{"d_model": 256, "d_mlp": 1024, "vocab_size": 1603, "norm_place": "pre", "norm_eps": 1e-06, "rope_fraction": 0.5, "bias": "all", "init_std_qkv": 0.0352, "init_std_up": 0.0352, "beta2": 0.99, "lr_head": 0.00612}
Each number is 128 + 24 x the weight over the matrix's rms, rounded and kept within 0 to 255. Layers, rows and columns count from 0. Numbers have three digits each.

# up: layer 4 MLP up, 1024x256, rms 0.263, rows 949-973, columns 128-255
# down: layer 4 MLP down (transposed), 1024x256, rms 0.191, rows 949-972, columns 128-255
up949:142128122146135166116083156105162159138121141126113118122135108116174083100113135124118137121138116130108158136149154143110102097190124102132171164110069125121108145145121146147125139083105113070125164154146105124136115168150132160111149137161123186145084133088117145132145171118137116100115082142097096150136124149132102123135096080101089181144125136157149157108142131124119148081146
down949:107144124143147089139133130173133127136117150118150143152171146124135117095165118152151124103163150127151135099166137108109131156084109124144159088124148134122129096115121126154110119163130147120134081094084116090102146118123119163131133144191134081173128119135117135142150103107141116095148164122149125123138138088111146121112129126132132126123121097101101097142136136170137102138143
up950:132141140123116136172106164118100132076144152158125102111128161151153076156136100133127110169113145122175119140141107119118166145122147094089141141087123081103154114161134138152161141181124122147145144119129123107160133133125133150121124105128163157141115157132141177110131143132123134168141124099126138124132109122143151125149130140126114118117103160083150090102082127121100108124131
down950:124121147124122159172136117106155139126170117092197150155126206116103107148098148095118144085091106120121182153114152131135106147143128149145128133115120108139120144105120120170142162120121125093139168129130161122176135158143142122127117155121185140154129145073143105092107133145087155105109111149067132119091185082141117104128137118112156133090098088169168118166141093138071127113103
up951:132114104138128134115116140122125140131164118107124121114169137119135110116123109088134132125154123138145104138104112105116160151141089079127067115080160145142139122155110116132110153132134151120064161142162093136120154093103156126125095106137148137118130131145120153100133119142152137141110139097121146145090094124137104165116168171163116117125168147154137102135094134125146161109129
down951:094168129116148145121098083161128138083128143136123172163117087125128145115082131138143149102145119171094133150138126151129067157134140172112128117129087107069153108143139118147136116152147105135130110154079142147133153138154102180161123149157137072107110103124188126132158120124105122104157131122126131155146109140126146131159125132141156126112127099106144164078156102125145127157079
up952:106148126125139109158119120087142166107116123143161091193156121182114146124117157133137094179123182176145112159085103136121142144099139095147165092132107136125132095125085100139158109146133158141151151115103125099123136131148105126118151140111127131144113130146078151118092120102139125100130158122113081126174121124082146144160106136129137192150164098116127171142109126144106168105164
down952:113129137103165171118138101137128132130159101126114127102131102104148096099111145127188147125130131136115137123156117127125138087138151103114118130104120117150131164079161096125129138128148114120180113153160135158129152103145134140141084094185143138129152140126136110149078096117169147103121109161125137122113132118120126120068144159182163109113091146127074075117154131126103112119127
up953:143112122116153090102144123133170163140132132096110098121134104120119122117110132133120113136178134109128153148125124081122126117123173112122140146130101141114150141151101146086108128106139189141081147128127137110137161145134131095129157124106131120096097128172064116108139141131112115118122094134089146140141103102121148130159133153138147081109148177126161128122128135140101163147182
down953:120105139133139119137149077117141122116182144133127139143101104161099113118139116087131128110137119144135136129079123142091151149130173131117102115111146121141127140133109139117129148156127137145100156137174138088104118127167111129115154152110128170129154107161115158142082142096134119125088191127165116175169124163115180131162095133092148144162094089130144153168140143110131150069093
up954:120067148171148074120073125145144125133128128123116090091174133119112099134139101079110120117099084117146132137136108155108141127056114163163117183117116170110144127102105155127155155150147110122120131155098156141145111114134110152123136076119125174158133092129181151111114111143095101161131110144168122116145110112148156139161136130152120137128119126084131140127140090114092109128091
down954:127117099086105152074122171115115094128195082148163126124126138104099125147141109123158144098141135118176148099117133139142141109114119116134151100113123149159131118167121156182113099135135175159147091132149097101156120135148115081156114168127156105105120182153132105129138126137130114086117139094113148106150105134127123125095118136142107115129125092152096125122164154133095113136139
up955:174150144118143111138101143094077093109117130134090137135092155130159116148155163172098121166159128112123112165106128120089125114125134114166139155137152152103177126114115095126136168106122158112106124137182068134162135172109124134137130185112146133132122134130110128169088113134146104139096154152092131176133109132143172144104162119123137173110134117117128141102115146117118152123119
down955:167169118162139112111149168107129139119130134133181151153115150155145113145152103148103142132108110103097130119132114071114153133125143157080133145112143124153117112135119100172141138171149137099124139150096136140117092117087149155162093085081136137076102149163194161172128148122108131131101146123121129108131154140122108116152102122074166139086119114120148135161109120163146142120095
up956:096123108104132087132096139152120117137160118108173115125122141120132117128133098147163157158116153126160143111098136138160143096145104119158098126118132101129153084126157182129134148099067107122075167125129150137082128121159185119136094103120144147136136117130092121106120146118148094075131139140111121116165172144110106167129164143123103136106141126110135097086149145173136159136147
down956:131109122126102136139171087118114129138128108137095127153139140125065149168172128178179087132104146116102148100126127119133134114106179106133150131120115121146098136135131106132090144133126094080166119123120127129159086169113105143146134128146101140099182140189133129117165140152165127127137088108142123108148136109109128097147120110126120123137108150124142123150137104135156140111086
up957:155111132135149134100124127148101098114145144108106109135115166141118123101153133126106118106124139129148095090093196123132142081135131150155105155120099168136134136156139098110113147130123131103153090175149117117131161113177082119109150100181163138109138110138129086112126160097100132156100099159108175094137113094177112152146110114160093145079112080136134097123142120093116115146133
down957:050127110161137080118104161134135111156138117109153150138152116171138127135114133142115139150144142136132155140178146151140074166139097137101154113105165119101155127127078153132128110139123108090151109130110138107105099133139102137130117100120133149112091117126120124167092108132122090105112147084106112158171173133111122108162111112141123105129158152129121124098125132097160115132088
up958:121152136121093152150090148128070143092121137106121132130128116173137097110171122107186145105139083114139101106136140110067142127165144167145114144153102093181103104148098144149138124151161148095097099126117154094108125059137167129092153107103156152122145159107103172101130102130143164110106122124145152132119175138148159116088121180102132118095130130109120088128119125143149107125112
down958:112139135115137124133125105055138100093149124109157137120148107080124115153144142147113099159093101154148165146179128119155109141140125139088079118116147152059128125120129164120128127105167096135142113120173106111139129128129124101130109126077092148126107112075147117178142176116103101112141131099128118090130165165155114106098137137126120069126119141191135140126137123136159171155080
up959:153081087111119127117139159158130132086144095166128165093107126128161106128131100136132114159119139111156121153141126108127121101119137122107182131145137132164124144175140136095071142121141135129139139119168138129176127166117117114094126115119123154109096135164152126144139116149153196141154145120118135170110167124123153114128089096130125157155108102107142118128109126107145143081088
down959:118131134124089156136095109106086154122157124139138118129159082152132124148163147102138177099109158112120142106099145151103083104095115125148141136076072197101121121099117109139121129154154128113147097127135123095112137152137125170145111161127100101102094174110121130138157116149135128129172122131126151107079109106163120132078139046110139113091162134115142166087131153130125130162115
up960:121118138139107123135075121128154131133110124136139131127135128117138114109133123162094113133098179126144136153174113156099083169104114082149111147103162125139119150105119120085117195158145120150121107126140165122185138186132142131114158135134124138158133134077150146124160157151076124129105107117157112138124097084137161065084120147113110155154140098132095134094151116138096133112136
down960:131125131138137153121125158113141127145132126096117112114109152130135132140135120142139113116106106089134091144095099123059161160104172153151130113112131155097183148124118122126151115116110146115104117127104127207114156109126169099122130142179104125151127109130072104140115146120146116156162175100160136101115127134131112137152133142150094137085079126124117134101119073110143141125117
up961:146130155100106110104154133166124150146124109126131134132162105173144129109094099128123138113144129119118129157172063145126148115114106161129122141136163110094134098138112132099082142148090160091099135146097163123152138157089128144132121099130091132111076110135136132100132140117130138106134102083111177133135097136088105162142142126119135132101140118118157114162155131119109117106136
down961:099123122178087137149109114117164108124130133147122171187131127107134125122127136115124120136142164130165108079115132131126123178119144132106131129126160137158157108124125126109124162125124140164125108146165131117133099151093110115115144143142122091148137125148162110122136113149090153145134102110125149164118107153150100105122107149099149127167117091151135121120124118093116096128089
up962:123138133143139128114082126121137103140126102151089104133086097129082135121152151148120109174124109098130124127142153110105131107090113141138185173118125144080135115119175106140125135085134144121127139122122124082161122117119113139128130149103105155100122154141101124123157137133135114114086099143061096117123112137124139142148091114107156159153112137106108147102146113113128144160120
down962:110109099124143138159170142126143072123154133122144152119165147135140118120113121127110143108163062133136126161155135162171126164141149115122104115101113108151100143061133131131133114136127120165106146102128114111088122113132155131124151144129129084107128126091139130133093139140093130127130105098139144147128146101112130117125136155110165139107111122129126142163135161148123115106127
up963:129118104121136139143157150126119143096131151106166122159163116131109147106100120168106156149085135114104087162102161137106100121114083090123114143110131150111160134119163124083112146109141149118154106120113131125106169106136118111149104113125083138141114112147132121134156118114085086140115151104136127098108073161108125139126100205151180147152137118115146166111165121118143134148126
down963:117142111178146121148102159134136091117096081126134163127146138161110120131112117177131159094137129162146154142155126122137158134167171128071163106110157117096116151133123137126108159122119152143148137126181134122118132144108127172158162151088139103140107171097129106108167139115139117118082113119104146068146129121142153152168094072106065102113115157102124140148103129192128135126132
up964:113102185141119122115160103070150102143125134117139159125110108148113062081132158090161135179162113139162131142107159147099126167108123142162182080133100127094150126123082076165111166133115136133121081110184113118124116166151150142097120133149128119147113162139108111146119124085068096130113170125141084131088138145154169130095138109165157133095136137102129146101160133140156161090119
down964:127142182135086151075094108086144132083136154135118122110143123127126177113111144145116139156121142098116107183152128117110122111110087118102107159148171141125160131115131137113125146094133117169145118111109102168132160133094154126079122165148161097154088144128123131132154125142152118151092166136158105150111166125119081173084110150132129122126143124137140092122142133095124153090129
up965:139166063153111125098149128128157117125109158123144105133124126091176142114111129106100140152117110140147113133151134113118130105142136123099109148109151079096146104140161128105116077126167093090217138138105116117105117081123140170139107115088099164084105139117138111130084133168162123161100136111104153112114126120138098179123120135143099127100143106129093082122110139127141130126108
down965:087136114120153142164101126093137132152125107116156103145131103149112156069138152108134066132166137174119132158113105143129108132110124125125167107164106187135105154099112113155095147174112133090118166130138125155120137105142125122092158121071168136108114118117136127131136112093124137135125153128151078140112128142118137129171132104123140148089112117118134111103150137105129095136156
up966:112057156149140090091145158100126118130112109115098103124137120127119138119158099150141122126141123123144114086077104111131126119122139149129136130105120133116136139116129128128133128149138159138099190118124096118146105167113128164167117143183150112118114089106125104069146143129114124141139114075145128145112169105139144131131138134076126100138121116137110145115101141099114183135170
down966:125115150141119123114150079099089115136156102128101155142152105117145129129106156092091094124125133117155148145185145111108098134151117081084173083114094114136170100195117095121146133121113118102125114101122159103116097102128125163107111144083085152170097132156110162157122105112140128116149152147147139124150072107138132092131126121125114146157139103135133135116149186158168129132131
up967:143144074148099191113145112103171110093118129095097174111089111123117090183195159074102137128159118152127114135124134127099157139116107119160085141165127107061181127137162135100136133142160121107134149128149127081128138166145144085101145134147123142127182136175108112099142128111136137105131116157128095128119112123156105127142093160122145114145158153118143161091146120136123116179148
down967:116121114129118096095121113099139161084149123174102122155117129122069128168102120126146143170110099130111104170158108024077120140113089145125159106119084113151100102093129114042150093149130116126129125120128111128144135112129173153127133116103106095113145132138086102127169143132140140159142112138143088118159183127122090105101151137097094132111124100123077136150162130154134128105132
up968:130129134122133129133148167114094121135105092060142157117121157153116180138189171136072152170128095210161068143147078166152149126124111108109125161149197132140138101172093118167119118102146211087113163113127042108145103164157116139153151163090100180095114131166140153114105162072047157175115124087114078133114112083208170129143166081062119128113126134055143148118126172109100159141088
down968:120108128171127197165112138162089167085075104133115097176103143151131147158146076080094097111148145205125077114156085171200167190187112147154198125133116109170120080146104191178157116155138109148077140084139112167136153096136108118110147116108108134121109133194197179238074227080109137192136113124157172163199120088143194131162138086127103106104170130090128169145073132074120189209130
up969:140139135067092143158134140085143103176103157152140113090163171151146163130157132143094109125107144111152136164085136141190131100159147158099135126135123135156134131110152057151116130097135103163085199107165121081110136118104145114151110104115125135123132118139107120142142120098131161146135100131128144126154096116124156130112091136160118142128109128091165119126136179103113146124145
down969:136144151175135115085142192160127154100125120126149124137166128141099136162117120107097150137156133108156139142109084128083128122128108131162139134157150140145156141099087153112156145126131170114117083119134117108143112168136144142141149139148138162099103131119144160142114151183149120130144137128132149097150139135122127153085109124147115121136139145121119162151161123152133131137121
up970:144085139141127089145161081078154171139129107146097098126135126101152150150144083138113085157142137097137089122156122156152121115098123122106126133144116123115113134108108171114086143136123111110127106084125139123109156112090148158154131131149143111115170169111149129157145144149131144158135083088138093120127105119120137157153117124127137145141115137117084153150135122156120139100202
down970:143136148129113086123097141108105158133152138117134132117116106095090127123110136096120102135161140114141102148100070135190095152073074170137072124146121114133094137134122170146153177089147161111111094099155129121092156085162124100131145160114132111116139125149102125128172167112098140138146140163086127123123159118121139085110168140126136123165108123122115139055174137150139132140089
up971:114138158092109143146118088124124087085145111112136146165137132107099132111126158105160117115104107135183119126139117113125140166129145145148096136120090099152164107135090090127122118109145143117094131087123097149131124118110153129157119139131124145118164131147122135139104085127127086130152094125125158119135156132164156130123118143147121109084146112126136104128142146119149141138170
down971:104168161108142066141119106087145116121118176125106100061161130100157130157162139100097130118140135097081149135123134088138092116129150132134135124108187116107118091135144137122171130109105119149147098101129137115069085118141148118072158124097171100141125184103131115117165173145132130155111103114130114143145144129169072118097139110109124147103149119182120111162121150120137144175074
up972:114128107137149131100107144122167124137112118132113089128128115145138144096105073122134164124098173116157092124132100167137150152149123149108160103143104161117133135159102115080149126123126128133130064132104135113138116171125086144105120083099166163158172123134123165131060176157177107141109119100162151111125143152103122130143131106136125084121152120170139147115073148131141163155149
down972:156142162134116123115109140160142106130142133109160128151131134123144122086104137149109129085178091122126112127148144083151107121146104132130098156149123109132105106117132166159137156133115147108116176126137145162128162114120124109113148165131107146125074118122078138129142107106135157099142122127135124165085106161128149124125087126114128127112123129115113097112159066148152112114139
up973:134145113152115093170148134141131115117147113112178131111114146107140119121114092118150121160121097119149096101142102101152116096132124127143158121124078135181134123155089090127111136130157092123087163150092121145158099107133164125178137117081126138116142081138125138072138146121119113103163165116141123121127112128119134167122105116136101181139108116142108136133119102168133133132121